python train.py --num_hidden_layers=14 --hidden_size=320 --num_attention_heads=5 --num_key_value_heads=5 --head_dim=64 --intermediate_size=832 --vocab_size=20510 --hidden_act="swiglu" --norm="rmsnorm" --norm_place="pre" --norm_eps=1e-05 --positions="rope" --rope_theta=10000.0 --rope_fraction=1.0 --qk_norm=false --attn_scale=0.125 --bias="qkv" --tie_word_embeddings=true --parallel_block=false --init="normal" --init_std_qkv=0.029 --init_std_o=0.029 --init_std_up=0.029 --init_std_down=0.0 --optimizer="soap_variant" --learning_rate=0.00401 --beta1=0.95 --beta2=0.95 --weight_decay=0.096 --lr_head=0.014 --max_grad_norm=2.0 --warmup_steps=200 --schedule="wsd" --decay_fraction=0.723 --decay_shape="linear" --final_lr_fraction=0.0 --batch_tokens=262144 --max_seq_len=384 --doc_mask=true --train_tokens=860800000 --max_steps=3284 --dataset="wikipedia_en"
Each number is 200 + 30 x the weight over its row's rms, rounded and kept within 0 to 999. Layers, rows and columns count from 0. The size before them is the row's rms in percent of the matrix's.

# layer 8 attention key, 320x320, rms 0.0761, rows 0-87, columns 80-159
090,168,200,239,191,168,138,241,197,207,175,201,165,221,193,254,226,215,192,216,193,196,177,188,199,238,166,221,213,165,204,269,236,183,146,171,194,210,214,204,174,207,211,181,168,207,219,230,235,176,228,186,202,184,177,211,238,208,169,295,181,234,254,172,193,215,190,165,167,260,216,202,181,196,192,205,231,193,191,204,181
067,233,206,205,179,193,250,183,242,156,226,260,221,229,241,172,193,198,218,199,213,200,205,189,208,179,202,197,174,219,235,153,177,222,240,211,161,171,126,211,236,170,208,186,209,211,154,144,150,197,182,231,235,242,193,200,170,198,252,125,188,188,174,264,228,218,226,220,216,111,224,238,203,190,256,255,171,213,209,161,182
059,177,137,168,257,169,230,184,201,235,171,221,187,213,198,196,171,259,247,167,222,234,182,176,189,156,245,250,193,226,186,135,174,223,210,207,190,224,217,209,200,210,206,227,178,219,245,172,177,184,187,238,235,195,202,173,231,190,226,140,193,196,233,213,232,227,261,225,217,163,205,218,187,224,214,208,192,184,152,150,180
075,203,212,217,168,249,261,174,226,202,172,179,177,170,167,213,204,231,220,191,190,172,209,203,154,189,218,210,185,207,236,219,201,199,246,210,218,208,192,147,194,181,208,260,180,222,193,177,147,157,153,194,207,246,211,225,208,188,183,193,181,258,167,138,229,248,236,191,226,159,232,206,227,211,259,185,215,266,195,161,206
080,211,150,256,188,159,159,206,198,203,217,220,207,203,188,192,137,185,204,173,184,224,207,206,220,147,182,217,198,190,251,210,159,209,176,223,189,206,189,187,213,186,235,128,233,187,255,163,206,211,177,206,198,142,208,186,152,172,201,200,198,201,196,137,220,243,236,225,247,270,223,216,213,251,183,147,246,219,203,269,210
086,242,220,173,186,207,179,213,193,197,201,203,161,248,189,219,194,208,215,216,153,180,186,177,236,199,164,213,238,223,195,206,166,205,195,205,205,222,226,209,154,232,217,213,190,167,221,208,240,238,184,201,189,154,247,174,199,184,269,234,201,206,203,166,193,198,191,153,194,162,130,194,163,260,131,155,284,195,225,239,227
072,224,194,241,242,214,244,202,214,196,169,217,205,187,212,157,162,259,180,198,190,170,201,227,195,140,173,167,249,186,173,226,184,210,181,225,175,170,224,190,195,196,213,173,200,182,181,219,176,196,200,180,172,197,161,192,179,213,117,161,238,217,162,219,172,203,190,160,235,154,181,212,197,195,121,266,211,200,225,243,235
066,209,135,205,166,202,194,209,240,201,157,212,240,205,177,234,225,192,174,172,176,223,182,179,130,269,220,204,153,195,204,171,210,190,216,229,244,166,137,200,172,211,235,263,190,248,196,231,180,184,182,229,216,202,236,191,180,196,203,195,212,187,172,176,189,171,225,220,145,192,185,140,215,221,186,171,181,155,162,209,236
075,226,239,138,194,208,212,150,171,216,160,156,232,221,146,233,177,183,160,198,236,152,226,184,220,209,228,221,188,251,220,137,205,224,168,191,208,189,210,200,227,149,209,148,218,246,251,179,247,218,207,171,270,173,187,201,219,180,190,227,199,177,200,210,198,144,214,203,216,219,200,220,146,169,210,213,197,200,189,232,252
091,215,194,200,183,158,159,233,220,187,224,194,209,185,197,171,201,198,256,176,197,220,176,230,169,227,192,247,223,184,198,162,253,180,266,206,217,209,226,173,101,226,231,204,209,211,243,245,220,181,225,157,249,220,159,223,174,173,150,262,223,182,136,214,239,194,221,207,191,127,197,145,196,210,215,143,176,224,212,204,227
104,178,220,235,156,253,260,203,201,207,251,218,140,232,228,202,159,204,218,230,210,236,193,195,192,207,150,195,178,190,210,213,223,186,190,184,185,206,214,185,168,201,153,161,202,198,154,227,190,191,240,121,238,199,253,173,242,178,221,202,217,216,249,206,150,145,230,195,210,243,202,184,206,233,212,215,195,214,165,219,193
062,187,183,207,203,201,282,153,168,178,190,205,259,237,153,213,162,190,226,219,217,183,234,235,175,205,227,181,161,150,183,137,161,204,195,165,203,204,192,161,227,183,195,195,195,208,178,194,199,239,241,183,227,215,196,228,176,192,198,182,258,196,178,197,247,190,152,188,202,264,206,228,193,146,204,210,190,229,175,169,186
102,211,212,194,205,146,158,281,203,195,231,204,210,192,205,246,178,159,275,172,190,249,168,155,240,184,245,166,207,253,206,205,228,154,189,214,229,180,188,254,206,237,160,240,233,188,163,236,208,206,190,199,166,184,175,186,166,200,199,206,201,212,211,207,228,251,194,163,198,237,195,162,236,170,238,197,209,183,228,206,222
061,207,236,176,204,186,236,145,204,184,148,190,219,187,207,197,197,229,240,208,182,212,141,183,210,175,248,173,191,178,149,176,173,185,181,159,186,223,196,238,176,218,197,152,243,211,186,173,184,163,212,177,224,217,207,189,160,176,257,162,183,220,224,223,155,130,219,220,251,209,185,206,253,184,191,267,159,217,220,180,205
074,217,213,164,189,220,175,204,266,210,194,216,148,218,218,193,177,215,136,213,228,213,181,217,213,195,205,128,227,195,212,220,210,221,189,219,196,163,210,226,136,157,263,230,180,237,204,256,205,244,193,199,159,171,157,207,219,217,172,210,222,144,207,210,195,144,218,185,191,200,184,225,214,202,156,173,171,203,230,193,239
099,195,219,206,179,206,211,186,191,164,218,165,225,193,214,198,175,189,165,237,188,219,190,208,202,153,145,159,146,236,211,165,151,191,196,210,190,198,252,211,129,254,174,129,230,171,179,127,209,193,177,227,233,232,177,170,178,149,216,194,194,226,184,199,184,214,192,160,175,241,192,208,176,228,258,220,188,179,187,196,176
115,215,243,203,184,199,204,206,228,214,173,213,167,229,200,200,182,172,174,193,266,211,240,219,159,155,188,223,210,220,172,236,240,194,194,205,213,195,226,202,186,265,184,159,185,184,202,200,186,259,215,161,196,185,149,237,247,223,173,237,177,202,243,188,234,155,144,201,169,292,224,164,188,223,185,176,222,191,255,260,168
100,233,219,176,188,185,211,203,178,177,238,197,170,188,205,197,193,173,208,240,149,226,249,245,227,169,183,261,201,248,202,191,208,225,233,192,200,135,140,188,269,140,218,212,207,205,208,202,164,208,239,248,241,146,185,204,168,156,186,173,244,209,164,216,243,188,203,231,159,134,157,253,230,193,237,168,169,153,201,192,190
104,234,201,209,175,200,200,190,237,215,208,173,194,284,189,165,183,225,188,210,224,254,165,166,235,151,186,215,201,183,195,228,226,209,217,193,165,202,208,193,199,171,151,208,182,209,196,203,202,163,216,155,186,152,209,195,241,203,181,193,225,214,276,247,209,188,159,209,208,192,234,159,159,225,149,204,146,225,226,275,180
094,225,175,190,226,201,211,159,230,179,191,210,204,158,181,194,201,197,187,181,228,175,206,162,238,177,238,211,156,236,203,226,170,198,217,202,202,269,157,193,194,145,298,210,262,205,223,223,198,201,204,246,227,209,173,219,237,160,178,178,165,181,129,191,200,181,218,180,207,166,138,229,208,224,206,188,156,191,197,211,214
106,176,183,185,193,201,209,147,209,189,263,184,209,237,216,199,239,203,188,237,168,197,157,199,107,210,219,241,255,182,201,212,182,216,203,249,189,192,188,190,162,207,189,191,192,206,231,180,173,242,160,217,245,189,186,195,171,224,214,197,242,237,149,230,230,152,219,233,179,205,181,129,229,200,197,226,176,144,218,177,239
096,173,239,151,194,194,322,184,195,193,191,209,197,210,225,147,165,218,200,175,229,212,161,196,167,206,154,193,203,245,201,191,244,228,145,190,187,179,202,188,206,193,232,121,191,171,172,151,149,181,209,166,193,203,174,196,170,146,233,119,261,174,231,172,184,176,220,180,217,181,174,202,228,274,203,160,233,198,187,204,207
099,163,259,231,209,150,207,258,151,199,263,150,197,211,220,196,226,159,276,247,185,193,185,164,161,206,190,215,191,173,202,204,202,204,227,168,224,195,189,199,195,186,194,195,231,219,164,211,208,200,218,229,233,178,192,243,174,192,197,224,150,208,180,166,230,157,202,242,178,242,166,204,224,159,218,199,220,254,185,217,260
095,220,240,228,176,192,188,188,163,226,198,205,173,173,232,177,225,196,218,182,147,189,150,169,152,201,168,225,243,231,168,211,271,219,199,196,232,160,232,181,226,209,186,159,250,181,154,199,238,286,226,200,168,250,199,217,172,213,168,183,141,169,170,220,202,211,203,238,217,190,133,209,200,216,168,138,185,204,194,210,212
094,156,169,245,224,191,198,181,128,207,236,180,170,179,183,255,190,176,186,188,222,161,185,204,193,221,238,209,204,203,204,219,155,186,166,233,174,192,170,162,225,220,176,225,222,174,236,150,171,170,178,196,248,179,199,177,222,242,185,150,205,232,218,177,187,265,203,186,181,201,249,204,189,195,226,180,165,206,207,209,180
104,249,200,204,183,219,242,193,197,177,178,154,227,196,168,179,173,185,178,208,273,190,204,191,226,155,160,183,182,185,228,170,217,173,232,209,197,241,202,221,239,163,223,145,234,127,184,248,233,233,195,266,197,210,198,170,286,189,202,168,169,186,183,158,193,189,192,222,169,178,198,207,189,244,197,193,167,194,164,195,246
099,245,186,179,195,193,188,160,243,181,192,173,324,198,208,201,158,231,181,167,205,147,219,194,206,160,225,145,200,244,213,204,202,178,200,215,156,192,222,298,196,176,198,202,212,162,207,199,199,193,194,221,264,206,128,201,236,208,196,183,186,157,247,185,161,204,187,176,163,251,248,179,154,213,231,232,200,198,155,185,192
102,236,223,206,238,201,172,155,190,233,160,175,211,241,265,183,202,246,211,212,238,183,201,190,239,199,152,200,238,218,192,192,217,196,176,191,226,172,197,155,205,217,213,176,205,168,229,234,232,191,225,181,192,220,217,201,155,236,166,195,163,129,186,198,191,226,209,151,154,253,238,221,225,151,201,248,203,196,196,182,234
094,134,182,235,200,219,232,251,229,210,228,237,219,193,178,202,193,167,159,181,240,162,158,214,198,199,188,183,191,270,175,185,148,227,225,213,176,174,181,215,231,233,162,196,186,219,173,195,131,167,149,221,269,210,132,224,175,178,232,194,205,214,198,207,227,214,212,177,178,198,193,221,208,207,217,163,211,201,185,177,224
102,183,175,195,166,178,224,202,159,184,247,174,232,200,245,196,159,241,235,184,196,147,230,162,193,188,158,170,200,185,218,140,214,181,157,204,279,227,189,228,259,98,257,178,213,143,205,232,229,179,179,227,202,233,184,226,205,217,249,219,178,217,226,161,199,164,207,217,223,203,214,217,166,222,208,181,165,184,126,206,253
101,130,262,176,167,192,164,209,180,194,166,192,234,172,167,242,231,163,166,214,192,180,219,192,219,209,195,191,191,235,196,205,209,202,184,168,233,224,194,240,198,130,145,178,177,181,208,222,215,205,198,168,194,231,216,182,246,168,212,211,240,156,201,162,197,173,202,196,164,198,213,226,190,268,191,212,146,184,188,210,254
098,192,171,198,214,197,193,214,221,202,125,257,196,231,207,195,220,219,137,228,152,127,230,138,205,209,226,198,154,218,216,260,274,132,237,214,214,186,178,199,195,196,228,168,206,224,207,230,205,152,184,239,185,233,195,209,264,181,143,229,223,177,230,176,178,190,188,192,227,228,282,240,181,182,192,186,234,221,223,239,239
068,214,216,199,162,206,221,177,245,197,176,167,226,226,206,209,179,216,252,175,168,140,219,239,204,182,200,224,152,235,202,170,156,218,193,174,193,165,169,178,153,200,175,191,206,221,216,178,171,173,198,204,197,238,236,194,209,245,182,163,214,195,234,199,215,175,200,197,210,102,187,270,195,166,166,230,211,185,202,132,202
070,220,169,219,192,235,202,168,256,204,195,206,189,182,217,182,207,199,217,213,206,181,198,223,232,171,185,206,206,186,195,198,152,170,208,209,197,226,184,177,229,189,209,270,240,211,150,155,213,190,189,218,181,194,200,187,224,182,137,205,199,179,184,178,176,197,206,261,197,192,192,172,233,227,180,232,153,181,208,107,211
077,168,252,225,172,162,213,161,249,182,221,192,212,228,182,217,213,153,248,167,204,228,213,213,212,213,201,241,158,194,188,150,181,184,213,202,216,235,169,196,244,190,209,191,198,200,169,173,188,187,174,162,211,207,222,203,234,202,208,203,244,224,176,169,153,150,234,269,192,187,240,251,230,217,253,233,177,205,191,179,179
070,165,243,156,183,170,174,201,172,148,254,164,189,212,191,239,227,186,173,214,165,205,227,212,186,240,160,209,211,218,226,220,190,205,233,226,222,202,205,187,203,174,198,220,172,155,152,221,198,139,238,151,173,180,214,253,219,218,171,198,179,185,164,165,188,149,171,243,230,243,191,186,212,182,200,213,163,219,254,182,203
085,223,237,210,240,217,224,219,195,171,236,278,159,185,174,189,206,217,197,208,177,226,216,175,223,204,162,134,201,172,202,206,220,189,183,177,182,225,235,255,263,156,225,167,230,169,209,228,175,197,178,198,257,210,171,157,136,169,211,168,198,225,202,204,169,176,201,211,245,185,198,219,183,215,189,218,231,196,193,181,192
079,177,212,215,232,256,190,200,202,232,246,167,168,171,274,210,236,172,208,173,191,156,210,153,187,267,214,241,173,138,185,272,178,206,172,170,175,198,175,191,171,167,246,228,203,221,194,213,195,149,193,233,204,190,185,210,191,258,234,203,232,222,218,164,187,187,216,212,205,187,191,130,258,214,219,199,159,208,183,176,218
091,212,188,129,246,196,231,146,203,234,179,192,215,160,191,228,206,255,188,118,209,165,250,218,235,242,202,200,153,209,179,215,180,180,202,201,130,180,198,184,179,164,178,247,171,231,202,247,205,166,171,232,202,249,205,189,222,232,208,175,199,207,248,192,256,212,218,160,220,144,220,209,206,139,215,216,194,238,190,156,172
089,234,256,201,220,175,177,148,262,211,206,152,175,218,200,207,142,226,209,198,221,191,236,202,197,239,225,267,195,228,238,240,186,196,201,245,185,229,262,186,189,190,211,254,147,196,239,193,149,185,163,197,172,189,197,242,176,245,165,219,176,163,260,188,251,207,220,223,183,238,242,154,243,251,159,174,196,233,224,208,128
094,185,202,166,221,181,223,223,232,216,193,170,222,149,202,179,236,201,167,149,168,167,180,183,216,205,189,235,196,212,137,222,200,251,144,279,189,162,259,202,179,163,181,218,196,192,221,201,185,184,188,228,199,253,239,188,179,174,179,228,242,203,181,131,196,154,174,192,201,183,197,156,223,175,228,221,199,160,243,208,198
099,211,206,193,197,217,224,177,188,209,198,239,220,259,160,231,170,169,198,218,164,201,194,164,257,183,228,200,214,183,191,162,174,179,186,228,225,194,231,166,182,216,194,178,197,174,165,216,186,210,151,194,234,175,164,186,233,202,202,158,166,202,208,222,229,221,193,206,248,205,183,198,138,247,139,237,220,217,201,196,199
056,194,221,264,197,226,177,141,149,164,181,226,183,255,207,123,200,169,197,192,195,226,264,217,231,167,253,175,197,157,193,180,145,197,214,194,229,202,199,227,253,212,163,140,231,211,224,147,227,173,195,212,254,213,161,188,181,188,199,155,217,166,194,225,212,204,161,145,196,192,210,276,228,208,210,249,186,213,170,233,217
105,237,186,161,213,209,212,183,211,233,213,202,242,164,213,195,224,253,191,153,172,165,215,182,228,193,205,163,182,213,221,200,172,189,238,213,203,226,165,209,174,166,210,259,177,180,233,203,252,194,199,269,182,167,269,209,230,245,190,217,179,145,213,175,204,204,213,155,184,173,222,213,174,185,225,216,211,170,194,224,223
092,193,165,232,212,191,192,272,215,202,250,188,171,212,213,166,206,195,159,166,207,236,190,203,233,160,189,202,218,206,196,243,241,184,180,186,192,210,231,180,187,239,208,185,185,216,144,218,139,171,221,168,220,213,199,197,231,191,232,206,172,182,217,162,162,232,178,198,221,217,194,134,200,268,190,189,206,187,134,162,196
111,163,232,173,224,206,204,250,225,221,214,193,165,187,167,200,235,204,210,183,195,180,176,210,232,239,165,205,176,177,221,198,237,231,214,200,238,222,210,228,189,184,243,244,198,183,203,171,185,207,189,229,184,189,192,232,204,188,176,198,187,208,164,182,185,205,231,206,207,144,189,195,200,212,188,168,230,190,201,210,184
105,176,194,234,191,217,248,197,131,187,167,103,188,165,179,183,227,191,199,199,225,224,209,181,199,147,209,208,192,226,179,227,185,188,227,205,146,234,216,158,133,218,241,182,227,192,232,217,220,174,184,184,228,275,255,186,158,229,229,214,203,228,238,228,188,187,238,191,249,183,166,174,168,186,162,224,170,233,201,211,206
060,224,198,149,178,245,160,156,214,199,177,197,189,223,220,125,197,265,259,239,189,223,218,166,227,175,204,131,242,184,238,162,224,202,218,175,223,163,196,186,244,231,172,173,196,213,229,194,222,205,220,172,208,223,214,188,161,174,196,132,214,166,212,208,242,161,230,210,147,201,207,187,249,211,199,202,211,174,225,185,184
063,172,163,198,152,283,246,145,210,218,148,179,187,161,225,143,168,219,183,209,226,223,200,235,196,177,195,199,226,216,196,140,217,206,212,210,207,192,194,180,212,190,157,172,194,227,208,145,141,225,232,172,250,217,202,180,160,219,205,168,195,158,206,195,221,159,216,174,190,178,259,244,180,272,200,209,202,151,193,220,260
084,193,220,201,181,190,146,170,238,189,209,156,149,225,125,199,155,211,211,145,179,187,144,205,162,176,121,215,207,191,167,215,168,182,208,211,202,174,213,202,153,202,198,224,169,162,208,192,196,227,223,180,178,182,224,187,193,207,144,235,126,189,229,225,185,242,212,216,182,206,218,250,213,218,189,162,148,196,260,246,246
084,182,240,238,132,204,241,193,189,193,190,210,190,167,224,131,208,206,208,189,218,212,228,206,204,178,190,200,237,221,191,143,196,185,168,190,245,202,210,225,250,209,208,166,141,198,131,165,140,189,236,183,235,217,198,200,136,162,219,143,209,236,136,215,234,190,167,183,192,174,208,194,237,203,235,241,181,191,221,184,182
078,200,195,223,180,177,225,211,144,234,167,198,195,188,192,202,175,150,165,211,142,177,204,211,164,182,204,191,198,184,241,206,240,193,178,221,192,176,184,169,140,128,173,220,153,144,194,226,185,204,205,173,151,195,220,239,196,183,209,208,182,195,198,213,264,216,196,161,213,192,229,218,226,206,196,263,183,149,259,256,232
091,161,168,216,184,169,180,179,200,181,158,165,221,176,232,234,204,225,206,201,238,187,257,199,178,186,164,237,148,238,193,233,172,161,170,205,193,255,227,196,167,199,189,204,208,138,195,130,240,195,179,231,172,181,199,190,226,258,170,204,217,168,201,188,239,181,203,217,156,256,203,179,146,188,198,173,242,239,231,202,226
102,218,192,207,187,197,157,279,191,243,211,204,132,190,211,216,167,230,233,204,186,204,185,205,160,139,205,195,176,195,178,166,227,162,181,202,213,215,197,148,137,203,178,188,163,243,232,178,187,202,200,159,180,291,222,196,173,221,198,191,217,218,170,186,243,226,215,168,203,201,240,188,211,198,192,241,188,213,239,202,196
091,213,233,195,205,123,206,259,167,192,224,175,220,179,201,238,223,236,228,178,167,177,153,173,223,155,208,201,173,179,226,175,266,245,174,174,227,130,171,196,193,179,257,191,181,174,170,196,211,193,174,177,205,221,239,171,216,211,204,194,205,212,215,230,247,179,208,202,200,145,176,217,153,205,192,179,207,185,230,210,205
105,199,200,243,257,175,181,181,178,239,200,221,262,185,179,230,201,228,187,132,202,187,213,239,236,144,249,214,226,191,182,274,192,219,210,213,168,217,216,207,184,200,196,208,170,180,238,212,196,167,166,257,172,205,225,198,223,220,212,233,232,154,230,242,169,183,204,216,221,212,228,233,183,166,212,222,207,272,177,203,216
096,188,169,226,202,157,156,234,150,211,208,143,179,159,165,164,214,191,214,218,220,137,213,235,212,217,185,183,210,203,181,216,178,195,192,229,189,216,250,177,233,172,238,192,205,172,215,208,173,211,183,156,243,236,232,241,198,155,134,242,174,206,179,160,200,177,212,188,205,209,202,143,234,220,201,188,216,221,198,169,239
096,168,232,224,210,227,163,193,168,162,265,212,168,194,200,214,253,221,188,176,147,224,202,182,148,205,205,171,192,232,230,224,200,212,175,212,188,202,168,157,183,172,196,224,209,186,196,218,163,166,214,164,206,192,242,213,220,208,243,140,184,209,232,152,260,186,229,180,207,244,227,211,215,215,152,166,219,223,180,243,225
098,160,189,214,186,215,187,180,165,223,247,195,241,185,196,220,195,170,186,218,194,192,220,214,216,207,278,137,150,198,149,264,173,199,193,196,209,198,209,186,235,171,189,200,167,183,171,227,215,184,126,171,209,261,217,180,216,199,191,191,228,207,216,218,172,150,199,264,212,234,184,230,171,172,231,239,168,172,283,181,230
100,182,191,203,193,201,195,219,209,221,219,194,208,238,134,219,258,230,251,192,264,283,234,165,220,224,187,198,188,212,172,182,179,147,243,179,223,195,223,142,212,217,198,192,202,229,192,264,201,159,195,184,165,179,243,198,220,202,220,170,198,233,159,217,231,205,192,219,201,217,179,191,223,175,227,255,234,173,224,276,252
100,224,146,181,187,195,183,191,255,214,168,190,182,237,194,176,199,186,214,213,218,164,231,246,175,183,257,140,210,144,194,237,167,181,156,178,163,195,221,178,205,198,219,152,167,207,295,209,265,170,189,171,175,161,233,236,203,233,114,216,172,233,248,276,191,238,176,179,227,228,214,214,232,225,153,268,201,196,192,200,219
102,198,227,186,236,207,153,197,245,200,176,255,153,227,218,154,180,210,195,224,182,209,226,182,211,206,178,242,253,194,205,215,172,160,141,186,176,180,249,237,163,181,157,267,159,189,227,187,176,187,118,184,166,242,224,183,232,219,186,206,176,204,186,197,171,232,198,193,174,260,198,194,200,220,188,191,222,183,226,232,224
096,197,196,216,223,175,198,213,150,180,215,169,212,260,235,188,207,176,205,169,228,206,182,172,164,200,198,150,239,192,208,250,237,213,189,178,209,155,217,254,243,177,163,203,187,188,196,184,232,196,246,231,205,142,187,179,184,201,219,200,194,191,223,203,158,259,220,211,242,218,253,241,212,203,203,181,211,176,257,244,215
104,196,178,183,185,216,244,205,224,180,215,214,221,193,130,172,208,143,221,203,171,249,175,192,214,168,202,185,161,262,144,224,233,215,162,242,148,191,198,191,197,240,221,209,143,238,192,185,124,195,194,227,222,232,235,189,219,260,191,221,202,221,194,210,248,237,224,180,206,237,245,199,165,167,224,153,221,163,166,196,184
074,231,164,250,188,191,247,218,194,233,193,158,210,193,204,201,195,156,249,196,193,194,229,200,183,163,178,232,172,213,201,189,170,239,246,209,222,170,208,219,188,180,223,205,180,159,164,219,178,154,162,171,173,183,180,213,212,159,223,163,196,214,133,175,195,234,239,162,238,193,179,188,223,208,200,231,226,269,201,198,174
076,178,162,218,184,181,172,236,194,240,249,197,196,187,221,209,238,179,213,197,197,222,227,222,263,196,173,198,153,178,180,259,185,203,268,239,171,161,153,214,152,267,192,266,170,188,186,165,236,198,148,145,191,214,250,208,173,156,188,177,150,214,173,184,232,186,228,198,224,237,171,180,220,201,210,216,203,220,214,176,167
073,227,207,157,217,203,180,170,193,207,239,218,262,209,163,253,199,225,188,232,191,219,203,213,176,130,242,204,208,220,227,172,124,184,189,185,241,173,193,179,244,144,203,141,220,165,240,215,194,166,216,206,217,193,216,220,184,220,223,216,249,209,195,191,230,191,164,215,211,196,219,193,194,196,162,199,188,165,214,198,204
076,197,186,219,219,235,182,231,231,210,216,164,214,234,230,237,164,206,194,217,279,221,180,228,190,171,203,192,189,197,180,218,226,197,189,228,203,229,214,283,189,217,190,189,180,199,153,170,213,216,152,197,220,180,214,287,228,191,178,187,151,230,218,224,223,220,213,257,221,186,186,215,213,213,205,178,212,180,172,200,147
093,163,234,174,148,201,206,162,181,173,170,200,234,227,143,203,200,227,197,189,233,189,229,211,200,202,214,146,251,196,231,153,141,199,160,187,213,248,250,150,246,155,184,160,206,215,235,222,207,198,184,209,176,179,220,228,214,199,193,224,203,185,179,224,211,219,210,229,170,216,254,216,202,208,180,221,188,183,181,225,243
070,221,206,222,181,190,191,233,199,217,201,138,148,196,195,221,238,145,211,189,186,182,160,202,208,200,119,246,193,175,204,199,203,228,225,174,216,224,214,204,165,194,201,252,155,233,226,224,202,174,212,163,139,218,239,225,175,249,203,213,198,219,171,208,163,218,207,182,251,205,187,273,187,115,227,161,203,182,185,184,194
092,178,243,194,186,224,211,145,173,211,203,158,203,201,200,188,241,196,204,241,232,200,181,220,171,213,184,196,221,170,211,210,149,167,228,162,172,184,175,209,235,222,222,199,189,220,260,183,193,232,207,211,205,174,232,181,215,233,173,205,214,236,189,200,174,184,190,275,198,200,221,247,181,214,215,190,194,170,208,192,226
100,199,186,189,203,229,155,176,189,238,214,127,188,186,261,209,189,153,205,192,249,184,169,244,201,197,146,203,204,188,169,225,214,184,218,194,192,182,129,273,195,231,190,190,162,236,175,168,215,251,207,167,207,170,216,251,181,242,207,198,173,196,243,206,182,205,176,173,163,200,157,179,181,184,244,193,194,180,151,152,202
090,211,231,236,185,203,197,229,179,206,248,255,217,182,190,209,243,172,235,185,201,174,198,178,220,204,118,161,183,197,236,217,252,198,215,155,214,232,175,233,201,209,193,211,174,198,168,194,189,170,228,149,229,187,247,162,227,236,234,131,206,201,234,232,231,139,214,169,205,219,158,206,229,221,231,122,201,232,186,235,213
078,201,234,195,231,245,162,200,231,190,183,136,154,194,159,169,184,203,196,165,231,224,170,199,165,232,159,223,251,139,208,243,244,213,163,199,175,110,168,239,218,167,150,186,165,179,193,206,194,225,181,131,177,208,184,223,208,229,210,204,200,204,157,259,195,212,190,203,190,183,188,169,175,208,194,150,180,168,198,180,179
097,203,166,250,264,197,232,230,158,177,202,120,164,208,277,187,185,199,236,187,197,229,217,178,193,200,179,188,182,206,160,206,234,215,265,284,199,194,176,168,161,153,182,170,209,189,167,188,221,180,191,220,159,211,210,242,213,212,239,199,154,214,185,181,265,175,226,212,268,207,239,200,203,230,195,159,221,222,191,179,248
081,205,182,199,186,143,200,205,177,183,187,187,163,143,106,212,211,166,222,151,171,172,177,201,167,232,191,213,180,150,195,178,231,231,198,202,188,190,206,172,244,202,193,182,214,206,274,229,182,232,233,163,162,175,118,205,204,180,225,186,177,194,186,216,236,181,228,191,213,236,187,231,185,171,206,209,252,164,190,246,211
101,203,230,203,119,165,189,136,214,248,195,263,211,174,197,194,191,208,215,199,193,196,176,195,193,224,198,229,205,221,194,184,227,152,142,160,217,184,164,188,220,187,217,177,232,204,240,168,191,214,234,254,209,195,184,129,197,163,212,185,252,188,157,146,255,189,196,236,165,242,199,205,197,219,232,240,230,196,242,189,255
105,223,207,274,269,196,176,247,221,149,208,240,249,201,202,252,160,178,219,175,231,230,189,184,270,185,201,199,202,198,210,146,178,207,167,216,198,238,246,222,210,192,169,185,212,176,154,286,262,163,188,199,192,240,205,179,205,190,268,165,236,175,178,239,178,225,270,201,209,280,162,174,279,225,165,168,226,238,205,161,216
100,187,197,180,219,226,147,169,175,199,215,223,234,201,221,231,191,247,208,200,199,201,204,190,241,177,216,188,199,213,175,179,220,213,191,187,247,233,169,194,151,219,180,217,178,176,169,227,204,174,170,212,219,200,258,124,236,169,158,186,277,189,190,142,167,215,224,207,222,243,208,233,179,210,199,246,219,224,168,211,176
074,208,224,165,192,167,186,192,255,152,161,192,228,228,162,175,175,213,188,232,238,231,215,240,157,224,171,166,230,189,168,217,215,189,181,220,251,185,213,185,236,179,219,209,252,230,210,173,175,209,188,146,187,192,212,174,202,167,176,243,209,192,235,241,196,223,248,230,210,181,198,194,183,267,203,221,261,226,189,161,219
096,162,218,209,203,233,188,205,206,209,215,239,253,179,221,232,180,174,255,247,191,178,157,189,164,206,236,197,190,200,188,217,230,234,173,226,200,245,141,173,191,207,230,184,231,185,201,199,143,235,231,178,184,199,171,199,203,226,188,268,173,164,224,241,248,203,138,228,216,198,179,235,183,189,214,196,226,199,267,145,223
117,214,222,211,189,191,258,183,251,199,187,193,216,207,224,202,170,196,164,221,186,184,175,211,182,233,231,156,192,235,213,195,220,147,168,232,186,195,237,173,179,166,227,191,150,138,217,135,189,229,216,249,220,227,169,190,196,225,203,194,148,184,212,215,251,184,167,163,229,183,211,199,219,159,211,210,158,209,183,229,189
112,201,209,227,244,179,162,256,145,194,239,194,218,205,225,212,256,240,229,167,226,256,212,180,219,168,192,212,148,193,182,178,184,215,177,183,204,193,225,210,137,250,226,211,186,190,253,249,248,173,219,192,178,210,224,238,209,165,217,230,246,159,206,176,176,175,198,178,214,205,161,166,272,291,144,187,189,176,202,252,188
121,185,210,173,159,153,121,162,185,208,199,226,218,154,166,180,244,268,181,200,223,169,169,165,209,212,170,179,260,247,191,224,225,172,154,137,189,231,203,208,267,185,225,184,222,202,174,210,172,180,194,206,228,181,170,242,232,165,202,177,190,185,255,179,228,164,215,218,201,224,188,210,196,207,211,216,179,175,204,191,216
130,213,247,271,211,186,247,210,222,212,225,209,204,177,171,190,163,193,199,246,182,190,200,163,215,164,248,218,236,165,230,226,242,176,185,194,247,200,232,218,193,200,155,147,211,228,183,177,207,207,126,183,189,271,179,151,237,182,201,218,199,201,202,180,197,216,214,249,216,219,212,207,156,213,173,238,175,179,263,223,185
119,213,203,234,231,182,131,146,191,230,176,244,261,229,225,190,193,210,203,240,227,183,201,129,257,140,169,191,165,212,218,233,176,226,207,194,240,271,223,174,198,185,217,275,253,240,191,230,213,159,212,196,237,195,223,229,227,164,161,186,164,180,191,167,213,201,161,148,207,203,220,187,221,172,179,217,211,179,183,170,220
128,188,158,231,212,241,286,237,221,254,217,168,204,208,193,222,197,185,187,191,211,197,192,148,194,201,205,214,180,178,190,181,185,208,201,215,223,182,188,204,212,208,175,181,212,172,193,150,219,207,215,160,171,199,179,217,192,200,151,200,175,189,157,230,209,266,143,204,266,207,239,132,252,211,193,232,216,173,241,180,204
101,177,238,173,176,168,216,161,204,244,197,205,175,193,151,193,238,195,203,242,198,207,180,212,157,203,227,177,208,194,224,168,253,157,171,209,169,227,148,215,239,169,241,157,211,193,153,167,224,236,188,205,192,183,153,178,246,213,145,203,187,176,211,216,169,184,186,233,222,214,218,218,169,204,204,205,235,211,254,211,176